{"n_head": 6, "head_dim": 32, "lr_head": 0.00911, "warmup_steps": 0, "steps": 10923}
Each number is 128 + 24 x the weight over its row's rms, rounded and kept within 0 to 255. Layers, rows and columns count from 0. The size above them is the row's rms in percent of the matrix's.

# layer 2 attention output (transposed), 192x192, rms 0.0931, rows 79-95, columns 0-95
size [100  73 100  63  72  89  73  43 119  54  60  97  99 111  93 117  71]
[[107 114 124  95 154 120 125 115 154 112 126 141 119 150 160 172 131 152 139 128 102 123 122 113 153 109 132 183 131 109  89 101 141 126 123 109 108 111 143 132 131  93 116 108 127 129 104 131 148 113 151 148 158 114  87 117  57 175 154 130 141 134 186 136  99 114 170 161 113  72 109 122 142 135 157 137 129 113 154 178 104 174 155 127 130 103 123 139 111 137 127 112 107 104 147 138]
 [119 114 154 113 147 111 123 150 109 127 100 176  89  90  86 119 143 124 121 167 129 117 136 135  91 131  69 120 135 124 129 123 124 116 149 128 144 138 167 109 144 150 110 144 116  87 138 109 166 140 142 121 117  60 140 135 135 146 116 128 135 149 148 106 136 180 135 162  81 116  97 159 159 133 112 149 147  75 133 164 133 116 114 114 125 112 162  95 113 100  87 149  89 154 142 127]
 [115 134 124 123 121 138 167 166 145 153 129 123 185 172 123 119 122 140 119 135 121 164  85  95 137 144 180  94 118 152 145 162  91 146 152 135 104 140 110 122 141 157 150 114 185 169 121 114 144 135 117 142  99 129 151 124  87 130 174 153 125 122  62 107 128 117 126  70 107 147 155 127 123 132 110  98 142 142 114 112 133 123 133 146 112 141 126 171 117 123 137 126 104 136 131 136]
 [149 151 118 146 156 137  98 131 130 116 103 140 117 113 123 162  99  91  98 162 167 131 150 151 140 127 104 129 130 191 181 122 111 124 107 135 131 113 105 138  95 175 119 129 134 141 128  94 128 118 109 146 133 126 101 131 180  99 114 135 132 121  98 150 149 168  99 117 121 109 105 139 132 125  93 142 102 141 130 105 113 124 160 153 118 117 143 143 142 134 132  99 118 153 143 132]
 [155  84 123 133 148 105 136 138  98 166  97 151 131 156 175 112 142 161 147 152 152 135 119 115 140 117 178 134 117 106  90 133 164 141 145  94 144 136  82 117 154 101 120 119 128 109 136 142 131 127 122 136 158  48 122 148 116 138 103 123 121 103 171 154  84 121 109 171 155  94 137 141 174 160 104 146 163 109 129 161 140 130 143 158 139 127 194 143  97 131  99 127 127 106 148  98]
 [181 126 134 124 104 112  93 107 134 133 134 152 105 126 162 106 133 140 118 140 156  87 147 163 149 105 128 166 131 150 141 128 157 155 145 118 135 144 112 108 120 141 106 125 148 123 112 179 164 119 116 126 152  92  95 100 137 129 125 132 102 123 117 183  91 166 108 171 149 125 105  99 173 148 121 167 119 126 138 117 125  98 115 111  96 156 158 109 146 133 153 133 112 137 131 112]
 [126 143 142 141 139 139  91  90 126 117  95 158 112  85 119 113 162 138 155 165 142 122 134 136 106 135 138 161 156 100 111 119 179 125 172 117 161 142 136 118 117 102 147 127 126 139 133 150 144 101 133 141 131  78 115 113 134 162  89 131 112 117 160 113 124 148 157 188 128 109 114 132 173 135 128 167 111 129  86 150 160 128 123  99 127 120 195 113 131  91 117 188 115  87 123  94]
 [152 147 127 109  94 153 119 120 102 108 149 133  85 102  84 134 117 126 106 113 119 179 124 134 121 124 120 125 123 106 140 134 154 118 146 123 143 107 139 135 109  83 131  97 100 114 115 114 165  84 120 117 119 140 120  70 123 113 164 129  95  96 106 145 122 129 141 110 126 137 164 116 134 116 122 117 158 132 124 123 107 115 131 123 157 119  98 129 127 155 133 121 135 121 120 146]
 [125 156 147 145 114 141  93 125 102 119 107 170  78 117  91 124 126  94 124 155 121 135 144 133 133 126  82 133 131 139 121 112 158 135 183 145 182  99 166 142  77 121 162  96 144  95 152 111 135 136 110 120 137 114 103 129 150 122 123 134  97 127 158 117 120 193 119 170  75 122 112 145 130 162 137 140 108 127 155 133 115 125 131  80 132 121 111 118 117 121 100 154 131 141 102 125]
 [110  61 158 160 158 143 163 120 133 153 136  84 157 143 143  95 154 157 159  95 120 119 143 110 121 121 100 130 118 117 171  99 145 116 120 129 132 147 150 107 156 117 126 169 133 120 110 108  86 111 133  92 107 144 128 138  98 172 101  68 156 135 127  97 146 110 177 127 122 133 129 109 132 135 143 161 137  88 102 157 132 105  95 119 133 140 149 112 123 151 133 161 131 123 110 124]
 [110 117 107 136 137 108 138 113 112 138 113 133 172 152 142  94 102 138 161 128  81  94 108 109 122 141 136 134  95 107 140 112 143 120 142 125 152 119 132 100 134 105 143 124 131 131 129 132  81 137 145 134 140  50 147 161  90 152 103 107 135 139 165  76  90 105 161 166 114 106 135 139 118 131 165 121 154 130  98 172 149 128 136 124 150 110 147 154 132 107 100 128 116 121 122  75]
 [114 127 131 123 151 132 113 120 158 102 166  97 128 116  86 151 146 152 101 126 101 121 131 106 111 121 186 155 164 118 116 132 157 151 105 137 125 133 141 142 138 118 164  89 123 132 114  89 128 135 120 119 135 157 175 121  86 183 141  82 144 140 139 155 126 131 116 112  94 120 121 120 126 156 135 119 128 112 119 133 124 138 132  96 169 136 127 121 110 199 107 106 143  88 113 150]
 [108 119 123  86 117 103 127 135 121  97 137 152 124 122  81 132 127 108 122 128 118 116 121 122 119 166 126 153 110 139 100 145  47 152  97 128 126 123 173 138 146 126  74 103 161 118 135 156 126 136 139 135 119 188 145 102 101 142 136 155 142 135 148 167 147 185 140  93 138 134 144  85 149 130 135  99 149 130 140 109  52 108 106 144 122 147 146 129 134 152 122 103 121 125 109 140]
 [102 114 141 112 108 124 134 163 175  88 111 150 154 137 113 149 130 146 108 157 104 100 133 103  82 136 150 179 174 105 149 173  99 130 133 122  98 160 146 124 175  96 112  98 109 138 138 120 139 139 113 120 153 131 156 126  94 153 129 122 132 143 172 151 137 125 133 111  87 118  89 141 113 123 179 149 166 110  79 168 112 120 151 127 142 133 119 142 116 160  85  99 142 116 106 141]
 [157 171 137 120 124 126 111 131 100 165 101 142  93 104 145 106 105 143 129  93 143  74 126 147 146 115 146 115 159 145 114 133 159 149 155 113 154  82 138 143 115 116 119 101  86  93 137 121 129 133  99 135 117 113 128 116 118 122 108 151 125 142 192 120  64 135 125 133 145 125 125 140 162 160  96 169 116 113 124 137 151 122 142  93 110 129 155 106 126 114  78 112 127 129 122 152]
 [157 171 146 141  93 103 116 117 143 127 147 114  99  96 131 127 123 134 133 133 163  96 139 174 102 120 110 131 101 115 133 133 154 141 151 143 138 116 117 113 109 125 121 139 128 120 115 175 119 147 135  90 149 133 127 102 130 135 133  93 108 136 125 104 105 145 139 153 114 153 112 135  96 128 133 141 112 150 128 102 121 110 159  93 116  97 139 132 150 125 131 118 164 126 130 126]
 [149 123 121 130 120 154 126 137 104  91 123 122 123 112 146 113 140 135 131 107 149 121 114  91 144 155 147 150 129 100 135 119 140 145 150 137 142 145 123 147 203 104 121  93 126 106  85 151 120 119 113 102 164  86 103 170 157 118  88 124 108 130 168 160  83 113 117 147 141 136 138 102 174 152 124 126 143  97 152 157 100 148 128 127 124 166 155 119 109 129  77 143 142 138 145 163]]
# layer 2 attention value, 192x192, rms 0.11, rows 80-95, columns 0-95
size [ 93 112  90  99 102  94  75 111  85  77  97 106 112 108 110  99]
[[148 138 129 128 141  85 110 120 127 108 146 149 135 103 139 128 103 125 169  93 110 137 123 170 148  91 130 118 102 136 191 146 145 122 150 131 165 132 146 122  91 107 132 131 153 108 144 144 129  59 114 119 109 146  93 138 136 120 114 139  97 112 108  97  87 151 110 138 137  82 153 154  93 125  95 102 122 101 117 128 146 126 155  96 118  86 120 100 168 172 122  90 147 118 123 117]
 [123 116 130 109  80 141 153 133 153 125 154 101 131  84  94 137 160 128 122 136 165 137 117 126 106 102 130 126 117 129 152 123  88 150 145 135 126 115 140 101 183 116 124 124 123 155 146 112 161 155 116 149 133 135 149  95 132 115 121  91 162 171 141 180 157 111 139 131 117 145 110 104 101  94 140 127 124 132 136 105  76 151 135 170 135 159 114 122 111 150 111 104 142 123 122 147]
 [125 126 101 122 116 106 154 154 117 140 154 124 158 138 101 126 128 122 173 112 117 146  80 154  92 130 111  81  92 127  85 167 103 118 142 140 119 131 120 164 139 154 138 141 138  96 139 147 107 149 153 172 113  95 107 140 115  89 151 169 104 123  86 128 159 110 150 144 129 112 139 125 132 105 137 118 126 114 121 104 137 140  75 142 131  80 108 148 112 103 138 156 119 159 130  83]
 [145 178 137  96 159 148 132  88 108 153 137 127  83  94 102  95 150 126 158 134 124 114 137 146 130 125  65 150 139 126 133 126 153 108 114 142 155  79 132 112  91 144 122 140  95  90 145 117 125 131  69 130 151 139 133 134 139 130 121 155 145 140  72  85 114 161  99 143 153 148 114 147 160 142 119 133 101 112 131 110 108  78 134 114 147 132  66 103 151 139 159 142 144 144 139 126]
 [109 149 131 166 139 132 124 112  70 159 108 101 104 121 118  95 126 104 151 104 123  96 120 114 135 157 100 113 102 130  85 162 135 106 108 133 153 115 120 140  87 114 150 183 109  89 114 150 102 121 113  99 113 130 107 141 126  91  83 153 171 119  81  75 135 130 105 114 168 130 106 155 129 117 119 120 142 119 145  86 141 111 112 107 173 116 115 144 135 110 114 163 128 153 130 124]
 [126 112 111 115 157 122 158 136  99 124 104 133 123 153 119 126 103 106 131 113  93 127 139 157 169 106 104 145 137 149 124 122 186 109 141 145 162 112 125 164  91 158 122 114 107 111 131 131 135 120 104 100 128 116 108 147 178 116 117 150  84  94 108  65 105 153  73 150 165 114 150 141 135 155 109 120 150 128 156 140 136 123 121  86 125 105  75  80 159 153 147 149 144 128 126 152]
 [127 155 153 121 118 100 148 103 107 131  98 135 167 125 141  99 153 101 160 121 108  94 123 131 117 112 149 145 143 131 155  78 105 116 158  65 122 136  91 146 148 111 132 137 172 148 161 109 109 119 127 145  83 116 159 160 130 110 137 129 118 112 185 115 145  93 112 142 134 152  88 103 130 144 122 123  84 103 152 125 163 159 116 128 108 109 114 124  88 145 146 133 159 120 143 151]
 [133 148 118 138 147  96 114 104  90 180 101 138 120 118 117 147 112 118 154 111 111 127 118 136 135 128 155  88 130 146 134 143 144 120 129 112 128 113  90 158 100 123 132 124 119 104 125 149 132 117 129 124  90 102 136 160 160  98 136 161  89  73  99 103 112 115  98 147 161 110 148 184 126 143  82 155 107 151 126 134 163 150 115 105  96  83 119 118 131 126 153 130 115  94 149 141]
 [128 138 152 139  81 141 123 143 171 114 107 125  99  98 153  92 108 149 125 116 155 168 170 122 142 126 137 125 141 107 112 186 120 138 133 138 114 114 125 129 122 168 124 100 130 122 156 122 149 132 136 107 156 119 161 136 164 119 102 121  99 136 151 143 105 135 115 150 110 121 121 118 157 148 140 152 173 134 127 166  69 126 109 149  96 162 121  99 136  85 130 139 160  91  91 153]
 [163 140 137 101 143 106  91 109 145 119 109 136  93 114 117 139 123 155 130 114 142 151 153 112 157 116 110 124 169 154 130 127 155 157 110 149 133 104 162 110 109 166 150 143  85  89 110 126 129 157 117  96 135 146  93 132 142 127 120 156 158 124 119 160  85 172  86 121 118 125 142 137 181 159  84 128  88 152 168 105 104 115 116 138 135 134 106  87 158 150 104 125 126  92 166 121]
 [108 122 144 114 123 137 147 151 138 113 108 145 125 139 154 149 108 166 138 125 131  84 104 103 140 151 140 188 142  86 123 111 136 149 133 116  94  91 110 118 143  87  93 101  95 128  87 109 110 156 122 136 155 152 133 138  65 153 105 110 138 126 194 152  72 112 113 137 132 157 110 120 139 139 179 159 126 118 146 172 120 128 145 117 104 138 144  86 138 137 137 116 136 117 113 169]
 [120 105 149 173 102 141 146 135 146  83 161 139 175 144 152 159 128 132  87 124 136  82 117 111  94 120 141 161 132  90 152 106 142 128 144 110  81 133 156 113 191 101 134 137 138 118 135 116 134 110 132 117 123 136 114 118  89 133 143  74 153 139 161 125 118  82 149 143  85 134 126 106 105 144 163 112 138  87 130 154 141 154 173 125 123 133 141 130 117 155 126 101 150 149 110 119]
 [156 114 138 119 109 112 163 145 131  72 141 153 138 105 116 137 133 183 145 118 132 120 129  97 156 142 141 185 184  82 131  99 156 136 112 120 147  72 159 109 129  97 128 114 100  96  97 103 131 121 148 112 145 140 142 139  83 172 121  92 135 152 190 172  79 144 119 127 110 117 133  99 110 151 145 150 155 118 168 161  87 133 173 112 141 144 140  90 134 156 100 113 145 115 141 150]
 [132 129 107 124 203 125 114  82  89 136 128 124 114 131 134 138 118 115 155 112 105 127 135 132 159 139 136 177 118 143 130 132 149 105  65 136 173 106  90 119  95 128 144 132  99 112 119 123  98 105  95 111 109 120 120 159 147 161  95 170 143 108 106 107  87 143 110 146 151  89 124 157 130 155 109 130 103 128 139 124 178 138 130 115 143  95 170 134 144 133 153 171 100 114 139  98]
 [112 116 117 152 164 118 114 100  94 143  62  93 127 143 115 122 139  99 160  88 105 123 139 140 175 149 118 134 160 171 118 119 139 126 106  96 169 135  72 168 106 142 142 169 112 121 121 147 109 126  99 118 112  99 110 154 178 102  98 156 134 104 115 122 119 102 145 115 159  99 113 139 172 132  99 131 119 166 137 111 184 141 106 170 123 123 142 113 122 115 134 165  94 122 121 107]
 [139 133  92 131 139 143  92 114 106 134 161 145 100  95 116 129 152 160 165 117  89  81 130 133 140 141  96 160 105 103 140 123 177 162 134 163 123  96 104  88 128 115 138 123 115  78 105 124 118  90 122  93 128 118 117 142 122 122  86  94 130 142 145  96 135 159 107 164 144 137 100 162 122 159 120 173 143 101 114 159 120  91 152  95 153 112 128  91 114 109 144 108 139 146  80 136]]